Part of a small language model's weights.
Size: 10 layers, width 128, vocabulary 8192, 2.69M parameters.
Training: a variant of Muon for these matrices, 11890 steps.
Each number is 200 + 30 x the weight over its row's rms, rounded and kept within 0 to 999. Layers, rows and columns count from 0. The size before them is the row's rms in percent of the matrix's.

# up: layer 3 MLP up, 320x128, rms 0.402, rows 124-141, columns 0-127
# down: layer 3 MLP down (transposed), 320x128, rms 0.233, rows 124-141, columns 0-127
# gate: layer 3 MLP gate, 320x128, rms 0.378, rows 125-142, columns 0-127
up124,097,171,201,200,197,174,239,239,200,184,212,184,176,190,199,254,183,159,168,205,222,205,210,191,190,148,177,216,179,182,185,233,200,150,170,203,175,147,133,235,174,234,242,203,196,167,199,279,200,198,218,231,187,195,255,192,189,211,193,248,195,231,198,245,199,227,207,213,168,277,153,224,176,253,215,213,202,221,164,201,190,259,201,199,119,207,187,160,190,167,225,265,235,152,223,173,212,232,186,209,223,197,213,167,210,194,177,185,211,201,210,178,209,165,208,149,201,228,258,249,230,250,215,177,226,193,254,212,174
down124,103,177,194,231,224,164,194,232,204,227,209,186,263,127,260,252,227,165,181,220,171,221,185,171,178,198,237,211,171,200,186,183,234,197,160,177,178,233,225,226,170,196,197,214,185,232,226,180,150,201,170,166,178,235,225,209,220,194,239,178,183,222,204,203,218,200,226,209,182,171,110,219,182,170,219,172,291,161,168,218,235,165,168,253,179,219,201,181,176,184,186,216,221,188,132,245,233,248,213,262,196,199,207,207,197,208,257,253,171,195,221,205,180,191,248,186,235,198,183,190,226,211,221,176,251,169,201,174,189
gate125,092,201,278,218,222,176,173,172,211,200,205,192,258,253,237,153,197,184,211,211,209,172,177,231,156,210,156,247,194,140,179,216,171,154,219,184,200,214,199,198,219,165,174,223,167,197,227,172,216,195,248,219,130,230,148,225,220,207,156,166,184,196,208,236,197,184,220,134,258,189,212,213,206,185,201,158,173,211,172,210,193,158,186,157,179,243,200,202,228,207,186,254,237,174,201,141,263,212,186,189,133,221,198,221,228,160,204,168,169,168,196,218,228,177,136,210,195,233,222,194,204,239,195,231,200,194,148,196,203
up125,103,167,202,232,218,182,176,221,206,224,151,223,228,234,195,209,200,221,273,248,244,150,214,222,201,207,178,222,191,175,190,261,168,159,178,185,238,201,166,211,174,143,190,196,171,180,259,172,185,205,180,193,157,190,156,235,144,223,243,157,182,179,221,166,176,119,214,180,243,218,155,194,197,207,232,221,193,230,181,239,187,205,196,202,168,193,139,203,221,178,196,179,245,195,265,201,232,200,140,154,181,195,156,222,254,171,234,228,163,180,235,213,247,171,186,180,233,172,216,213,192,198,210,226,218,225,221,206,189
down125,096,131,236,233,218,199,213,162,158,211,241,208,178,209,198,133,186,212,161,213,190,229,238,170,189,184,221,176,196,210,230,192,237,168,244,169,221,248,192,245,210,196,194,140,191,216,190,221,160,204,205,230,175,197,210,199,195,215,177,164,169,158,215,172,184,195,178,164,234,169,232,193,166,151,200,202,185,210,189,231,187,216,255,156,215,193,214,268,206,140,191,228,172,202,248,161,200,177,186,141,166,213,189,288,226,211,235,146,182,137,230,174,209,228,180,191,229,227,128,224,213,227,215,174,199,199,215,171,182
gate126,095,186,192,260,206,186,252,155,219,202,211,244,238,175,140,184,246,213,226,210,188,126,208,235,198,211,157,219,180,183,203,227,198,191,184,198,209,224,176,207,182,223,163,173,215,176,192,207,148,165,216,185,195,206,258,177,187,200,200,180,211,195,216,232,211,219,154,197,164,221,205,189,231,168,176,224,140,203,253,253,220,200,197,217,176,171,220,209,220,215,179,201,241,177,235,196,191,177,217,184,172,150,220,176,208,207,161,206,226,225,227,201,154,239,256,220,142,246,135,130,193,242,196,257,175,242,136,244,186
up126,098,187,168,203,182,208,211,213,177,178,225,196,223,219,237,220,154,194,155,247,195,246,226,150,239,250,165,243,121,191,203,183,195,260,210,196,216,215,226,240,210,171,223,223,202,175,205,155,219,193,197,276,193,148,203,177,185,167,201,206,192,142,161,121,207,194,207,207,243,197,167,197,183,233,182,193,243,210,145,225,161,194,205,193,209,230,193,194,187,240,209,220,212,219,175,203,138,186,186,208,233,167,225,165,213,219,194,192,154,264,142,187,189,184,153,170,221,207,253,154,214,143,202,204,187,168,217,173,215
down126,095,188,209,218,212,188,261,185,218,261,180,165,161,249,217,205,227,186,190,249,194,185,196,247,225,158,177,199,207,223,242,203,180,145,202,217,176,206,190,155,190,198,159,246,202,210,225,188,214,172,197,196,180,219,276,229,194,182,228,233,179,194,231,197,188,226,196,226,247,179,180,196,198,153,215,250,181,201,223,181,183,213,208,183,236,233,228,206,235,209,221,218,171,238,246,214,161,248,156,238,213,277,201,221,149,214,221,137,163,232,191,193,208,260,130,153,230,175,235,198,216,270,193,241,205,192,218,197,174
gate127,101,164,206,224,179,228,219,176,206,154,190,208,140,202,174,236,209,197,193,222,221,241,237,188,224,211,196,225,170,181,117,178,191,219,182,207,219,217,171,209,188,214,199,131,91,191,199,179,228,173,232,249,195,257,186,189,144,201,208,228,247,182,186,186,236,227,235,189,212,163,217,218,192,212,198,189,235,219,193,200,182,237,210,292,191,192,220,195,170,162,181,263,199,190,181,242,239,304,150,186,192,182,220,193,166,201,197,180,189,235,194,227,210,212,194,221,217,172,217,182,193,183,172,152,220,209,225,182,201
up127,088,193,213,179,229,182,213,220,198,163,199,181,194,255,159,210,200,206,179,172,187,209,234,172,209,201,221,183,207,166,224,202,204,203,204,177,216,160,149,183,203,201,225,255,152,210,189,265,226,221,191,221,232,155,191,178,234,227,252,246,205,149,181,154,224,151,169,169,195,200,219,210,131,191,165,186,159,167,189,219,168,217,149,165,176,166,160,209,168,212,174,200,215,227,229,176,226,158,166,108,228,277,228,205,220,153,229,191,173,215,159,194,180,209,221,247,200,214,184,215,179,149,226,139,236,191,213,165,186
down127,090,268,252,169,160,152,208,264,195,159,193,230,195,231,160,152,161,201,203,177,165,234,232,211,195,199,187,212,221,234,214,211,160,277,181,200,207,209,257,201,206,157,247,240,184,200,196,201,240,203,207,212,212,196,205,216,223,211,177,216,178,150,181,122,184,223,148,220,212,204,194,211,178,209,233,235,185,259,178,224,214,219,190,193,217,246,197,232,229,215,219,160,179,191,233,237,183,177,163,154,183,227,250,202,201,215,207,235,251,188,178,188,207,240,258,181,206,169,165,171,177,143,178,264,184,189,178,202,169
gate128,086,199,197,244,202,184,268,232,232,167,231,200,146,217,190,163,204,189,216,173,217,176,163,237,189,115,237,211,189,189,216,235,176,213,203,202,188,239,210,172,175,203,202,201,231,200,196,238,226,208,201,155,207,144,208,212,179,210,189,209,229,187,205,235,211,200,197,193,200,232,241,174,191,225,206,253,216,156,239,216,210,201,233,178,164,177,237,230,247,192,207,164,241,207,152,196,196,207,203,195,154,181,219,141,177,196,138,124,209,172,209,196,159,282,227,237,199,212,169,297,182,171,228,211,213,151,208,168,209
up128,094,167,201,206,154,197,216,208,255,163,226,222,201,248,216,226,249,228,186,214,184,245,189,157,206,195,212,176,126,132,206,182,174,183,136,172,160,199,198,213,161,211,237,156,209,183,227,185,170,221,202,240,238,184,186,197,164,163,151,245,194,143,190,198,170,169,210,235,210,121,211,170,205,214,199,190,185,165,218,229,195,199,215,244,128,184,135,182,198,196,193,199,298,210,195,206,221,191,206,197,158,170,202,188,218,178,170,212,184,176,207,217,198,235,227,209,245,196,209,219,238,228,203,137,206,201,242,208,214
down128,092,181,222,241,152,188,217,188,247,182,225,199,189,166,239,128,215,189,226,213,275,202,147,138,221,198,229,216,167,169,154,217,243,209,211,187,205,173,229,202,172,242,192,247,200,193,164,194,200,232,161,216,205,215,172,240,183,181,201,248,182,200,117,220,153,192,263,172,224,197,191,146,180,185,182,205,195,200,208,203,209,238,233,204,205,189,206,240,234,205,219,201,265,206,212,198,246,164,246,253,227,165,231,236,207,232,170,231,177,203,192,174,188,179,198,206,193,240,175,255,186,219,241,197,221,240,154,243,212
gate129,100,235,192,220,209,229,202,201,183,247,255,179,237,203,238,179,162,205,205,143,152,186,194,172,242,208,208,209,189,214,263,190,185,219,182,160,195,229,183,204,196,190,177,207,174,182,181,203,197,213,154,159,269,255,266,195,189,185,257,196,184,191,140,179,223,208,188,184,217,155,244,146,234,180,215,241,254,229,166,172,186,190,228,211,234,167,194,202,187,197,218,189,166,180,219,195,134,231,136,153,233,219,229,194,178,180,245,213,227,187,156,206,193,153,188,206,197,211,209,188,184,136,219,210,151,198,162,224,262
up129,107,213,216,180,199,126,220,248,177,179,180,207,153,202,252,232,222,199,176,221,230,203,211,226,248,230,199,169,222,182,211,229,223,209,231,238,263,201,204,154,222,214,243,210,234,202,149,196,181,256,170,160,199,217,247,268,204,187,190,176,193,165,232,175,132,151,125,235,178,203,174,181,217,236,177,201,238,262,238,200,201,193,166,208,230,221,199,181,176,202,180,160,224,162,185,193,204,202,212,183,208,162,197,222,237,190,203,187,200,191,204,194,183,242,224,137,181,189,207,242,160,216,200,194,280,150,193,205,234
down129,102,206,141,240,155,189,192,229,252,176,143,242,216,130,200,203,227,218,223,198,246,161,185,187,153,212,153,200,158,177,170,190,206,239,218,218,220,179,186,151,235,209,254,232,214,219,183,155,204,209,170,165,182,176,164,259,168,241,200,225,197,198,210,228,251,234,217,190,186,210,179,243,211,176,183,176,191,181,195,194,203,200,175,209,195,200,269,244,199,175,169,208,166,157,239,205,162,201,197,213,207,150,231,146,186,190,100,191,171,189,171,213,218,189,197,167,256,193,173,248,179,188,175,195,174,189,237,191,212
gate130,090,203,218,221,209,208,244,189,195,180,226,212,169,170,196,174,200,213,255,196,236,251,222,223,170,139,218,227,272,187,205,236,163,143,177,184,146,235,246,267,191,174,157,260,146,196,174,225,234,152,169,236,188,233,201,244,181,147,206,214,237,140,152,188,216,206,180,201,174,199,182,184,189,207,173,156,205,236,172,163,222,229,217,209,152,166,196,179,155,178,180,219,249,186,215,180,216,215,221,190,182,181,209,203,188,216,201,175,182,185,252,193,238,239,234,167,179,172,241,174,198,212,220,192,176,152,182,238,236
up130,086,157,219,237,189,203,202,196,227,222,201,191,196,214,157,176,219,214,251,176,161,231,189,188,176,198,240,173,185,179,173,207,194,180,190,210,199,203,211,196,184,224,158,197,137,185,162,192,196,189,183,197,175,219,201,259,172,197,185,209,249,124,188,194,225,135,146,218,237,161,187,234,179,194,152,154,241,246,217,224,168,170,219,164,182,157,234,162,251,205,182,123,203,199,202,131,197,263,162,179,166,170,220,213,177,231,197,237,162,202,227,165,237,250,193,198,165,181,216,169,171,236,237,196,180,150,168,218,215
down130,089,186,213,178,200,226,162,229,180,222,197,224,208,212,252,134,197,179,207,214,211,228,168,180,182,248,227,185,235,164,246,194,235,223,160,195,220,218,209,129,129,181,211,145,215,205,259,211,189,208,230,269,234,269,169,207,187,179,234,197,239,162,206,203,165,220,227,189,204,133,235,197,189,172,174,215,160,138,215,175,218,198,220,177,214,194,240,179,263,221,195,132,168,205,250,226,187,243,241,170,208,217,216,173,186,200,223,216,215,222,199,209,193,214,217,212,193,221,222,168,192,189,170,202,178,162,138,170,169
gate131,115,161,202,214,233,207,215,230,254,204,207,242,278,166,205,266,168,227,229,181,202,177,212,241,197,171,144,178,227,164,169,247,180,227,181,203,138,220,262,226,245,163,179,169,208,228,158,198,153,211,162,224,205,213,206,227,208,185,184,221,232,227,207,234,238,170,196,206,227,156,178,239,217,196,224,189,169,203,188,215,193,224,206,200,177,292,246,217,178,217,189,201,259,218,145,228,203,158,215,213,184,198,188,259,190,161,192,193,270,163,164,182,193,222,231,206,211,195,214,183,193,257,183,186,172,212,205,180,190
up131,114,208,205,217,177,202,235,193,185,186,173,216,232,213,199,194,202,241,171,256,198,226,200,208,211,201,248,190,227,243,160,190,141,235,176,183,166,167,188,252,184,130,198,193,259,228,233,269,155,168,172,192,206,233,195,224,200,178,210,222,235,202,145,187,251,251,184,254,235,220,106,216,193,172,196,200,213,263,264,201,184,160,141,205,238,236,182,217,173,221,230,192,186,220,170,242,222,212,188,198,210,193,198,214,186,170,184,166,239,211,204,208,168,179,228,185,234,175,212,174,216,253,176,178,167,233,222,180,194
down131,122,206,186,216,229,214,248,190,221,138,254,176,250,178,244,177,180,208,193,206,237,226,162,197,191,232,175,191,159,183,229,161,186,209,176,200,184,183,200,199,179,211,194,175,195,226,230,223,190,183,153,172,213,240,166,186,245,253,174,217,172,212,249,164,189,188,231,196,182,207,186,223,211,212,235,214,191,188,202,169,229,192,164,246,214,217,182,207,154,212,178,151,201,210,149,244,207,122,119,204,157,232,170,229,188,218,173,182,241,208,256,179,200,167,210,241,172,206,191,234,185,300,169,158,161,241,209,208,172
gate132,096,217,178,224,202,263,209,209,236,158,175,216,215,179,239,184,206,174,175,223,157,199,241,214,212,198,188,231,233,211,181,217,244,207,207,212,213,218,232,207,211,186,241,222,210,160,202,242,250,164,250,153,187,163,197,139,202,195,210,235,210,222,179,192,219,198,178,186,148,181,213,168,234,232,182,221,283,260,228,160,222,223,182,201,194,162,180,150,190,199,171,222,199,186,213,193,207,152,194,134,207,147,226,220,159,202,218,153,252,174,227,128,180,195,196,205,196,193,220,281,168,143,215,203,152,177,224,196,180
up132,097,207,202,226,130,252,195,221,210,257,238,173,228,196,289,208,138,163,224,218,185,206,217,124,216,256,190,178,208,213,221,168,183,248,214,238,184,189,171,177,225,194,167,251,231,149,259,210,185,232,182,211,237,208,161,198,193,211,196,185,203,189,219,166,197,196,169,247,249,221,145,192,211,180,222,182,255,209,264,193,215,242,184,179,222,206,201,219,210,246,174,187,163,207,202,188,152,235,196,224,168,228,197,217,191,270,187,203,204,189,205,188,208,219,193,170,212,159,223,196,245,167,166,202,163,161,180,213,225
down132,094,161,221,207,141,152,254,185,160,186,222,176,199,232,194,189,188,184,168,161,205,203,219,206,220,222,227,163,229,256,204,207,140,190,222,221,203,189,198,196,228,203,235,157,199,181,202,203,214,209,215,174,158,180,227,205,183,175,223,204,227,179,169,193,233,196,157,153,212,168,193,152,226,266,210,168,152,188,176,253,200,205,194,177,171,205,186,214,271,215,236,202,237,209,200,202,210,198,209,180,186,254,222,245,189,263,179,231,214,191,150,125,160,263,195,200,167,287,200,240,155,179,182,209,167,201,189,246,185
gate133,072,182,195,250,171,184,208,213,181,140,222,204,163,171,176,215,209,187,158,203,207,195,179,235,249,160,252,167,177,213,187,188,215,135,175,201,192,218,179,198,151,189,232,205,193,129,208,200,230,122,206,202,189,166,165,132,221,157,226,215,190,193,155,144,204,233,240,154,176,204,237,175,161,219,195,152,196,191,158,184,183,204,202,237,235,203,178,184,182,237,201,209,190,152,255,152,230,211,170,190,176,215,195,213,226,248,169,250,191,162,227,257,225,156,178,215,205,197,213,224,194,162,165,199,185,138,221,224,205
up133,076,172,188,206,193,187,174,163,188,172,208,190,181,145,221,170,209,191,215,229,194,245,213,207,204,171,231,187,172,208,143,208,254,251,193,179,155,178,252,145,220,184,237,224,256,249,210,153,187,223,192,175,164,211,240,240,201,233,235,203,226,192,185,229,190,218,165,206,233,206,202,221,195,184,195,159,235,197,242,262,206,200,201,132,231,225,158,186,211,166,280,245,161,176,132,197,163,197,139,159,225,209,187,162,164,210,208,168,188,203,176,208,208,146,238,215,169,190,149,173,241,196,173,210,192,217,179,202,199
down133,074,213,230,137,157,174,189,176,217,197,191,168,175,137,251,170,224,191,186,173,179,228,189,198,200,184,164,220,220,199,199,201,245,229,238,153,213,190,174,171,194,156,152,214,172,191,181,227,169,181,198,191,213,152,206,172,190,213,235,263,235,134,185,228,243,209,217,142,192,161,183,185,221,187,213,192,200,166,157,221,180,166,179,187,195,226,256,141,211,240,225,170,196,236,188,206,190,161,179,212,223,191,209,156,212,225,189,207,201,159,190,230,245,164,165,167,263,193,120,226,205,151,211,240,210,254,195,245,208
gate134,097,254,173,146,239,193,246,246,226,171,239,176,227,191,246,226,200,208,130,196,172,185,204,197,175,163,185,211,230,188,214,211,203,252,240,210,181,239,250,216,162,243,221,219,209,255,202,182,211,175,202,180,218,204,171,241,222,175,219,167,183,192,231,159,207,212,213,154,246,205,199,256,218,254,219,178,173,211,188,123,194,199,223,253,204,175,238,221,216,251,154,229,185,208,191,164,203,176,189,159,224,187,224,165,255,190,173,236,234,179,223,215,175,220,258,249,191,203,219,205,227,223,188,161,234,233,193,183,150
up134,092,212,173,190,212,206,192,238,217,135,236,196,218,229,235,211,147,255,132,206,256,207,206,204,165,173,159,235,205,148,185,240,228,273,190,191,233,183,210,208,221,209,228,206,167,215,217,193,191,170,255,181,197,224,183,238,209,193,209,184,219,215,321,197,181,172,176,187,224,165,181,235,219,188,189,204,196,261,183,177,187,234,195,230,163,172,180,256,206,206,168,179,223,197,202,196,203,198,144,166,180,240,223,193,213,236,196,224,211,248,224,240,146,180,206,247,190,159,190,206,173,230,240,191,231,240,202,215,188
down134,091,207,162,164,155,212,207,144,160,186,166,204,181,210,185,193,202,287,181,148,228,223,196,172,232,232,267,163,209,190,221,188,209,187,154,239,202,184,205,165,181,171,216,211,173,175,263,207,224,229,206,205,217,223,120,247,226,206,182,182,221,225,248,233,186,195,192,251,214,175,197,194,225,168,170,135,164,190,167,200,228,170,186,204,215,228,217,169,199,175,207,220,186,227,269,182,225,193,195,134,218,235,164,201,223,209,149,187,191,259,275,186,205,229,169,200,165,238,204,235,192,174,192,202,221,191,206,192,178
gate135,089,199,187,224,214,221,175,273,206,208,160,185,174,172,207,221,265,214,200,183,163,192,176,196,226,209,163,242,177,275,149,216,278,168,182,168,188,193,194,215,168,195,151,215,204,175,253,257,218,214,263,196,209,212,225,267,218,219,222,171,218,240,169,217,231,211,246,168,199,225,234,185,188,201,219,209,232,191,235,223,202,203,193,243,220,164,229,191,184,251,186,181,164,185,160,224,183,186,189,230,246,198,229,243,153,250,173,175,164,243,189,184,186,147,179,190,188,201,248,202,174,180,172,151,196,167,217,179,227
up135,085,239,197,204,162,161,182,240,188,187,206,240,237,192,238,177,185,191,233,224,164,200,205,206,189,166,182,226,214,246,231,202,203,207,155,153,220,209,154,251,219,176,204,236,185,198,184,175,183,223,158,193,221,245,183,241,211,191,267,158,146,184,175,228,210,207,246,139,192,219,170,187,213,234,207,259,201,212,313,197,173,205,228,180,215,218,168,230,212,187,213,218,198,204,156,182,176,157,221,202,135,233,239,202,157,256,210,225,149,206,232,223,192,199,168,211,174,238,208,200,203,248,209,169,185,204,242,244,222
down135,082,216,212,232,132,168,201,208,209,214,221,178,205,183,258,176,206,170,182,181,181,217,204,180,223,175,212,224,202,226,215,208,219,143,202,183,185,243,145,246,173,162,175,216,166,186,216,187,256,203,192,224,175,183,243,241,225,197,200,176,209,225,188,237,216,229,196,198,257,157,236,204,152,217,218,195,229,204,224,240,191,193,166,214,202,192,214,179,193,259,218,206,227,219,294,193,180,179,163,215,215,254,165,205,187,223,218,175,176,182,196,206,246,210,134,249,247,219,241,183,128,164,169,274,206,165,197,187,252
gate136,095,223,189,231,169,256,191,209,236,188,221,188,145,182,200,215,234,187,188,194,179,213,233,281,211,144,199,244,155,226,208,192,210,145,203,186,182,207,239,216,252,177,208,188,178,206,223,156,216,180,127,186,260,227,210,201,174,190,244,191,224,180,191,185,227,260,195,223,207,206,172,187,186,192,175,168,187,201,207,236,214,172,204,192,221,202,255,214,172,193,148,181,273,200,169,151,202,226,230,132,234,227,175,225,139,233,184,187,167,176,243,223,182,199,170,196,166,238,161,211,235,247,211,226,198,197,136,217,184
up136,107,204,203,198,274,148,197,233,189,194,194,229,232,203,184,257,158,184,184,195,194,196,249,205,155,243,191,183,206,217,157,167,183,200,168,225,206,161,188,184,142,225,202,249,237,191,204,218,203,251,241,205,143,183,207,204,237,231,205,182,166,192,182,194,236,159,138,144,185,149,162,194,234,220,217,204,197,167,204,233,161,191,243,184,196,175,194,147,228,177,196,222,187,199,238,240,223,187,164,260,174,200,209,187,199,145,182,141,247,197,189,221,158,199,221,139,195,160,221,199,195,137,198,152,236,202,221,196,233
down136,097,230,196,207,198,199,226,168,139,259,145,190,255,175,201,269,208,212,171,196,168,178,228,194,217,147,236,195,208,153,222,208,227,206,170,182,188,202,195,173,207,235,208,231,207,212,194,174,173,205,181,237,205,178,280,211,194,205,153,233,189,219,162,236,222,209,186,160,169,173,199,171,221,238,226,235,205,166,220,193,195,221,234,204,190,184,133,183,144,184,169,242,174,180,137,207,225,179,172,212,183,204,218,178,208,142,194,202,209,185,172,206,164,205,216,179,167,233,198,232,217,116,213,174,217,135,278,195,229
gate137,106,193,206,187,261,173,220,184,230,201,203,236,189,202,218,204,188,236,204,192,176,203,192,185,238,158,149,234,182,193,201,168,242,224,206,169,200,236,166,276,200,196,213,224,221,190,201,196,191,248,176,211,204,171,274,273,266,213,233,222,229,160,208,212,225,159,219,174,206,182,205,177,186,164,235,156,181,185,202,171,198,213,245,184,129,250,235,172,152,219,185,222,211,190,189,195,178,179,211,203,154,202,213,175,256,216,179,208,184,198,231,166,186,204,141,193,203,133,178,183,206,193,175,94,208,219,203,178,242
up137,105,144,158,240,200,206,171,151,201,162,187,202,241,180,184,230,175,174,177,201,234,185,208,167,170,209,199,228,214,237,216,224,196,155,126,161,224,181,216,210,136,213,147,157,203,172,162,228,217,232,218,207,131,203,161,222,161,169,185,218,219,197,192,215,190,163,234,177,243,135,185,237,208,245,165,178,194,170,185,197,249,195,222,225,169,183,209,175,168,233,225,219,214,261,221,211,214,234,194,252,209,172,164,181,177,166,156,171,148,176,206,206,205,248,230,225,236,244,156,226,240,196,187,201,198,215,233,238,191
down137,097,207,183,190,186,177,190,227,212,212,222,210,217,225,179,165,210,154,196,174,186,237,167,211,183,196,193,188,195,180,204,204,189,245,227,201,229,182,198,270,217,225,198,199,227,223,249,215,238,232,272,155,219,166,205,210,249,209,177,222,189,250,225,200,228,152,159,183,219,161,252,192,219,182,197,102,238,222,161,198,192,222,150,187,148,187,200,172,240,177,237,233,237,139,212,219,222,190,237,241,231,195,213,186,229,242,179,199,160,158,225,244,188,193,170,225,200,245,189,239,193,227,218,153,228,207,220,237,126
gate138,053,188,230,239,217,195,226,223,193,205,204,203,172,248,170,236,237,190,258,223,180,252,198,183,264,211,223,242,176,203,153,157,221,195,169,205,122,198,219,181,218,135,177,165,228,215,169,213,193,184,200,209,220,198,192,144,197,192,197,180,213,131,179,157,208,177,199,239,222,206,183,209,193,205,228,227,222,218,194,199,235,179,194,178,215,157,225,252,180,173,163,185,202,170,202,239,217,221,180,229,186,159,155,220,183,218,156,222,199,205,284,150,266,163,189,195,161,251,199,217,227,193,212,150,155,170,237,243,174
up138,056,192,224,156,171,182,224,223,174,210,229,185,173,194,228,209,192,224,174,165,179,207,238,183,197,155,234,229,214,272,195,188,164,260,135,197,133,188,191,231,216,237,235,204,172,211,245,213,227,185,226,266,232,208,159,162,179,217,133,249,212,173,200,182,162,170,246,198,192,223,194,170,257,234,205,191,199,243,236,218,207,194,177,194,250,178,180,216,172,246,207,175,231,198,199,187,202,184,199,186,226,271,160,187,219,228,206,190,235,231,195,218,158,231,183,229,239,233,168,188,251,192,172,151,157,197,224,240,216
down138,056,202,245,177,178,229,232,183,186,182,183,155,242,187,212,162,182,196,178,156,245,198,233,176,198,239,206,126,193,236,206,223,177,188,195,200,177,244,192,257,247,246,170,224,208,199,194,175,268,203,210,163,211,193,213,219,235,175,216,180,213,272,209,186,219,232,147,219,189,134,204,239,227,176,202,203,250,199,175,258,190,219,222,156,176,184,212,229,233,212,216,226,219,219,251,190,244,193,164,262,159,167,196,193,224,159,238,169,234,211,139,153,192,255,217,179,200,196,179,189,156,206,204,243,215,197,196,165,203
gate139,098,205,178,207,200,221,156,231,198,227,194,186,190,213,191,207,234,183,195,212,171,209,182,213,164,161,238,209,195,167,241,207,128,180,191,200,198,218,196,259,204,185,181,240,229,260,195,189,177,224,246,215,233,247,145,231,189,207,211,230,191,240,194,236,210,232,224,191,255,207,187,227,250,145,150,207,185,142,205,217,194,165,136,226,196,194,219,146,230,172,158,170,234,204,156,247,190,229,218,208,171,170,220,238,210,205,225,221,198,159,157,187,141,201,224,233,249,201,216,204,224,175,165,236,137,152,254,192,164
up139,114,177,250,170,227,192,215,185,221,134,179,200,171,176,145,147,167,209,174,236,180,181,189,197,234,194,184,225,274,202,163,201,205,209,151,229,231,196,178,267,163,247,220,232,150,251,131,230,233,176,179,248,151,193,236,173,240,214,211,203,190,222,153,172,221,218,203,166,185,149,144,204,228,191,248,189,218,210,187,167,181,242,208,249,203,276,183,162,226,199,161,195,195,188,213,196,248,203,222,224,251,224,175,163,226,210,193,192,196,186,188,202,230,208,249,211,207,206,171,190,230,210,204,214,214,200,168,177,187
down139,106,167,253,202,226,234,177,209,247,156,259,190,155,158,210,184,176,240,243,173,199,178,216,266,133,207,209,182,182,186,204,171,223,193,190,247,181,232,175,203,162,247,234,257,152,205,218,187,234,216,192,211,117,173,203,202,187,176,182,179,211,210,172,175,163,193,219,183,170,162,172,229,234,207,248,208,190,168,153,186,189,224,218,177,171,233,239,166,185,151,244,213,175,169,241,236,159,233,200,227,227,234,205,221,200,222,183,210,148,199,229,200,194,223,216,156,184,171,209,234,203,146,244,165,157,214,214,207,177
gate140,102,224,171,185,185,151,153,227,234,225,212,232,161,246,216,207,229,166,194,207,218,199,205,206,185,212,167,236,119,264,245,223,202,212,188,166,199,219,160,235,203,196,184,180,211,187,243,203,242,166,224,176,221,214,162,172,234,180,201,182,193,192,213,191,250,253,186,218,227,168,215,136,222,223,133,196,240,152,222,197,180,187,166,207,246,164,239,219,179,180,184,262,166,168,159,226,238,193,161,175,178,154,243,157,217,233,211,177,218,181,214,192,201,222,163,213,202,213,233,243,225,250,213,214,166,190,199,250,151
up140,100,219,187,197,208,196,204,225,198,207,222,202,138,220,189,203,246,184,231,180,171,196,209,166,156,221,203,271,145,204,238,178,152,158,241,178,171,214,176,260,250,132,121,223,177,193,191,163,245,154,209,176,172,183,198,193,175,174,186,226,147,163,213,165,184,214,238,207,225,180,212,164,222,180,169,174,164,208,214,206,198,220,165,158,199,174,196,258,212,174,185,179,138,200,186,189,150,197,236,195,145,220,186,187,195,163,182,229,222,206,166,241,185,174,192,231,212,209,225,218,186,194,204,130,244,217,200,189,264
down140,099,159,246,198,223,227,231,211,201,193,218,205,198,146,208,206,169,138,200,202,180,187,203,201,213,189,145,179,159,234,224,245,202,212,235,238,163,184,250,226,216,138,196,161,201,216,144,203,242,201,164,187,184,277,136,223,208,206,231,209,270,188,191,196,196,269,175,211,163,177,247,168,216,211,180,211,156,176,236,231,174,205,203,183,184,214,187,211,166,159,227,215,212,176,156,248,199,186,139,146,214,195,154,214,207,182,265,168,220,213,187,193,231,190,158,200,191,180,220,192,214,235,183,179,161,207,243,241,176
gate141,103,197,259,212,218,210,225,219,191,197,208,192,158,213,210,210,175,123,183,150,187,188,168,191,182,206,183,148,208,230,262,233,201,208,222,174,235,212,248,251,194,206,177,227,207,171,193,185,180,232,188,211,188,221,205,193,176,205,186,201,197,160,193,200,177,166,147,251,210,189,205,192,219,219,207,214,212,227,208,217,169,212,200,271,205,215,207,208,200,224,204,214,204,191,242,225,179,157,209,194,175,212,159,181,285,221,261,243,245,139,205,192,165,197,174,185,232,60,224,187,165,222,217,187,170,208,183,155,217
up141,099,225,247,219,174,244,166,232,256,263,229,176,238,181,183,217,221,205,192,231,166,243,200,178,207,187,190,212,179,180,199,171,221,164,222,277,197,209,167,200,211,205,234,196,227,218,190,174,178,212,200,157,192,216,189,161,264,202,223,255,182,170,171,187,186,195,262,221,172,261,217,188,202,173,189,231,216,243,188,189,213,250,228,197,226,222,176,211,230,185,186,219,173,189,147,183,231,237,143,235,187,172,202,203,222,169,160,195,174,247,212,236,215,251,191,144,144,243,203,207,145,148,173,231,212,171,243,208,239
down141,103,165,175,210,161,179,238,225,195,208,189,183,203,174,235,179,198,207,202,273,209,216,174,188,175,169,189,200,251,234,211,160,205,174,197,229,171,213,158,206,239,161,187,231,202,185,230,179,223,217,255,222,178,241,230,167,189,241,255,233,207,233,182,169,203,182,196,193,177,226,229,228,179,201,186,284,195,155,223,217,168,244,225,201,218,222,188,170,139,244,215,207,132,159,131,196,215,210,218,265,198,229,217,253,239,219,207,191,261,190,229,161,177,252,160,196,240,216,201,200,218,219,145,223,209,225,202,232,203
gate142,099,220,206,202,208,259,162,253,242,205,150,216,200,168,204,142,235,217,199,193,248,174,250,232,263,202,201,213,197,204,171,215,169,203,214,176,171,182,166,204,204,202,188,176,145,195,196,263,255,217,203,176,216,138,161,157,243,234,263,233,153,181,148,227,190,251,211,172,220,208,225,191,255,241,194,202,183,178,217,181,221,214,211,251,161,192,209,209,185,206,182,200,210,182,217,201,259,213,194,238,191,220,223,184,192,223,142,178,224,162,227,256,200,179,230,206,235,191,149,214,157,167,186,197,151,179,158,203,203